From a checkpoint of a small transformer trained on Wikipedia.
Size: 16 layers, width 128, MLP 512 squared ReLU, vocabulary 32000, 27.8M parameters.
Architecture: RMSNorm before each block, learned residual scales.
Each number is 128 + 32 x the weight over its row's rms, rounded and kept within 0 to 255. Layers, rows and columns count from 0. Numbers have three digits each. The size before them is the row's rms in percent of the matrix's.

# layer 11 MLP down, 128x512, rms 1.01, rows 0-127, columns 416-447
121:156105119141142150056111098145156155159136164151161079137146119107115153134171100099124079169141
133:111087143094132082114135143149118115116131101179179134192205162148129171108113136111086103126118
110:101117134132167169218136106113126118152146110134189120129130191132170133104122109161125163103095
107:109127124121102060097143074176145158101106127114191112134143105044131172122131164107119186114152
113:128096183099176164130110112121103150141119101072082103134120141157166080088160150156155145152125
109:074135168152070102168114121098134107128161147130141108049109121068112182036102129122151126177083
132:085197166168169135135096106092114160131113149112103124125169016117123081101099135120175123152131
105:083139083159137130125147162138166149189121126088136140147132069119134072087126167105183096120097
117:155096094100070165168161084184152128139088154166152134045086160156088144126047151137097211052140
112:115177134149141088157155095146140138110091147122113134112152023065142096111093138121151173137126
115:104119106151152106150163136218187134138093094156096136099131070123119141078086115134178091155155
109:137129093145132056141099196177178112066069110172174120148143085122110131136133146140122159093101
098:094152092081141141143148106141112139133134156092139116147098160045107155129179189165130201139106
099:154085193083084119101150139165095092127189153101145169144188142125134132138176134103096140131086
108:134148140152105136159120110122112114104083115085167102117182142112111079138120122152129094136060
095:142146175144086117122070101131095112112198133170166217142096114153150179106089108173137120107126
096:139163164130098167177209079178114166118158104120167100135176137137136137075159150145176140203144
101:125089106092138134125093126168094100138056091130145100184136131111160118086114126098173132100114
094:106096137130097192156117071135145161121135044124157150154195113097199108122122184097158066119112
102:100155076113134151122165128185145106117087116093163073122116155155102118082204166105109125144094
090:121130179168210174146079105098204153128131165156101131089138137104124120168168157083173140150129
101:192090119190119125152123053120133109146102127108086109102151096133106150088124087128142174127118
098:101146150071137188151127109154173128146078143114113178099122093124059147185148097101153121120099
097:142166073132137120159142095181113130088073062111090131134174089136087149120142145083150132140119
093:094186160107097167113111155107140101147123135111113112169170118096188098117146120159135083143133
100:165105097167084097157124107201228156159085108100152126133135145147160168149130128167175124168167
100:166122112085124085123103097151185186106079164042137110125142164124056121111127129050142149098165
098:123100137135077111121150113129142159120198161124122142132216079129172119118144086109148148019102
094:118239145112074102134160153063158145148170133198097169161132104155107125134114081186135114164142
096:080140095120109088117123134107173164099105137114150115091127143141141070073136110104131142066110
101:065120131162152142109102133075088141165154132110096176078146136132086125090147175111170121089187
099:127152064094136122136188108092145153100081144149100105157141104143140111139176141108174158176138
102:129183099090154135093136132133106086135100119134097086145180132100113092139149125087152123167099
101:114176172075167182096155142157130112191108165154169045123127119117182159068142144153139152097164
095:140088104183135177151116133168160164148196126142148149134123168139089151108124127092137182078130
102:191135078107085100083131113151134118141167081132145101125160124126125145081139110109128070098126
101:202142140128132113091164164093088122116124147072094090111125114087173121090152086130101178124116
093:138100152094104095095119144168131135128146116184119151116116127152101158157144187203095142143181
096:077115204147079115124111105128116072116087103074089170133150141135134112113106093169124120129125
096:183103122146137113185110124146092147143113156096171111140077181091113151140067124059101156178102
091:173139169072206136101183126150142113129115156148103081158070113184100122072068118112137105118165
096:218062166104129180132071142098164127090162103125166117149118113162101171173110149163056114115156
098:065124137107149152089162123139124145120151103147118119175135171062145146088193122120186146200126
099:156157131145096109139165142134080111102150118127176119089153160125140090126110159108108148151131
102:091144101101151097132162101131172092160129105150060147153082157145126108117091079176194109140110
101:151102098131114127124109131102106138145143117138073117132127156118099073107106119161073160086115
095:130180131097107167164158217141180145143170114097128147093114085173120155124174130047164114123117
093:110157134110184113115124076147065116168113176122086150189134118124097117172093041109120127145084
103:163120064181089065126114101128144108183122076097161107160174128058148152168114134096120080159167
093:151138155127095127140122157160137118095171121095174108177133127076115090156188150105149123132141
102:128163157135120102124107159145135136140148185142087168148112123170146158147118091150148143095162
101:086160104127126119129105235074074052112109164130167163149125144146159123150078129103148120125153
094:157164141124139125129067163080138094137107126075109085098084118091088097153101097163132104197138
100:148126159102131130198193156155188123054113129127158150101187107125158113127140145178129117118126
100:123091062158126096143093170139168103112128133118154099118115179132094120118108166092133106123172
102:124155140092160105149069111113172149144098169139147121156169124098071146089142110085149121153112
101:110122103108142089142132098112142109139143145145169102062121114089140093094168153208097074079102
098:152173163137165135102137153078131142156154140131117103119095139189129155158162161138098170149198
101:124121086128125146088104133078123163180158092135168085083123157131136136104083110117141172110075
092:151130122127111126118169154094107152147187148098147127142164090168133153158175175252182165131106
105:090182159118178144118173071134142117102149153120099157161083144169167159122130115124109146126174
099:117169099132147104110123106156098129132098118140151125121175087160111118186087107095174150150097
091:112114144089125121163132109119147170152203094157128108124178151128152112124140094123132105120128
096:202064136178133140135132218143117137152073090089098088126166141101112147127087119149096107096090
099:119161120100117133156148085093123112151145171144161133120141154152166076126163091095167129112119
101:098162125147097086134114153133186174141092131135133094107153088146149113127168127087129140095178
094:092154079144147193127094131162138128130094158131125174118115107132091123128146147222147144100152
105:134105129181103120125149199105079099127152111054135141169134146114135113133116141140123149076067
101:147139092118114158104128090123073152105107125171102179132110147071149124143137139189110104116134
096:122129158127133103117087138130150111128128148180084128166102180123113136088155141084149147197188
094:129078117140111145127145139156146174143073071180135145074102136107136114109175122160102154135116
096:122134139139142080119117072174155107127074120162132092140161092141127142152127077119092106155099
097:128099130138170199166138090129140119131166152085118146119100172150121115097134133126145138085133
096:137138186099113171100142090152156130133130121161086122075216104152162151104172141066088176130137
101:130057142162165107146207154104137136057164089137126064172151120132089192184127130172125106102120
128:128111148130143091035169108102081100097155104156101152106137158136202125182134077075123115154081
095:145118144089120150102157137127065118144128158159111119117166107170168128177117096163144167100137
098:122146094159184131139085162093135123109194111151137059186110142121140180153162170142110094128098
097:135167135116100059110111156161122118064101114157135125110169185121134139098147123064104163093096
098:145116073098136124155136103169186159132057081115150115179128108123086150122128102141158091152087
098:167095141147071105131130113115117168129112117084115120164136181133131161127111096125107110106117
097:115142121100164104137125156114099125160130128133188105146152122062113140102175134091129165159132
100:121186114099140126130083141104146142109080207114104108196145135187084161126114158065139101136139
100:193151088105195134083095208107130076234140149087125092085157151125122138076137046131154156099126
091:142076125106143139149152086126100119181144077095116148167155109147113089126138089133115147128069
096:155164110097136157165179125131127169073124156143174098123123131137120119116135108177122121060158
102:099121098085088070133107122085123140131175123120114100121109062130066140214144127149139126091168
094:131158139089154151089101201158159147130105108131142108109139107113126063065087073050107184114144
101:150100130150139117123078118168065056073124083138119124077099086145150090105115099153159102093172
098:078153131147144110143130142124158101122096108176148115051140132099044164070106141040150152154130
097:151131110106065137158142100101100100093151083088204143120142130053116144134146087121096130139180
092:200154121164152066150164141170124073126099149138206071154146124180104211126092062141191114113165
103:132169144105090083145078132205125162145114155115084132101078138082179078123128156148081154153237
092:092144126128104137135084152104105125133137073113126093173053133186091098159077121062184085161155
103:158125142178151134110106136120085141207125097105114109120142128123143172101165159142055138098112
097:143169139140155119140105173134081137137150130095119070144149140129244128151110167158112117052138
097:105203111135149132148176186083136175167110085140129128144118144111123115140161155179154111084149
098:077155126097154135099124152118152093098166107110163124121200147150133150125065095177146156146108
100:097092085119093118101134167155158109137154105090119132124057109102099109116138094101160068116092
102:158140151167136173174145124131184134168090122119123062120095078093132144141115081150190092198134
103:142082087070139188122123124187156167134135134150146193148072136142191136169157173089144122171120
095:097132111108124123144149134133049134074122047094195065143192121088142160172105164086084171074122
093:121120112082095136123081132113167121122120044186128170137117134141120129154110070091105100122127
100:101123148105089111113065123093125162111130159097138125176116142157204124121198127159079151181122
102:206118118097114172113132160192119143133101120114162185148112133145116142108116153137117146123133
100:112053088153058177134133170156063110080135114104094134177179129127149081104141147154147126134128
099:084098128113107147105091084128118046170150161162097175120144120135136148117138169114158102146159
097:101153170081141177120151128146150124145151191104128139097125181152141184116150081127162111124130
100:081156165164105064159109116077095195134127111185080102178106173066159098115158192098168116132154
095:077148155112104180173065095142128153163133146114170123119151118127127182149079130119173137091104
096:152122120118152127172124119099189087102114101132155181135153094128100170114145104125172098152147
097:132159112059128122128105096055141166118155145094112108148105138168172189155141103166154128141132
094:096118168104167166097074079168071148157138086080132157135171105085150126095140113145119163152047
096:111115051069120147113178127094152156151138141181142159109131103123133121116161112131123122097026
096:181153193097116133104137143108163146083104156129138135147124109163149135120106057154104115127154
098:178117194141140073106074143159134165186141132124156156128172156187122150130096161052094133131158
103:145132158099112155155120119139056155142088130145087094167171119119152110170150072101105099122161
093:117166102091152129161181077151098076145153124115137163150165122101079149160117157112126096126119
097:130096107117200137155152105123128192138143097115153106165114119132188199142095093104123177088178
099:120101148135167128116129159083079080182079123086094161113172127129112057144088080116082091092105
101:147091123122167097101099147127162161200167123146138117108080133167164109183142074123112151114146
096:129114131169143099113071155143116142080151187141139135097169094186143077211124102145127138162129
099:083118175134149148091091149138127203079139164191131138127134137109169086131124129106138084138095
095:103122144107095131098152148145081160143125091062089110160083095078178078143143159135155163146160
100:113120126154154120148109206135129192133138088139062178109136139124113102173064133141142158097114
101:130106170091100138140101165142074103148125119076058147100174143044148129142166123154088074131163
091:091133099111161132126114129119159124100116092118119125115081167073153118128087073166098151103113
100:077049104120112187160117129188200075121164148111091127107138112143114143184123126137148103103088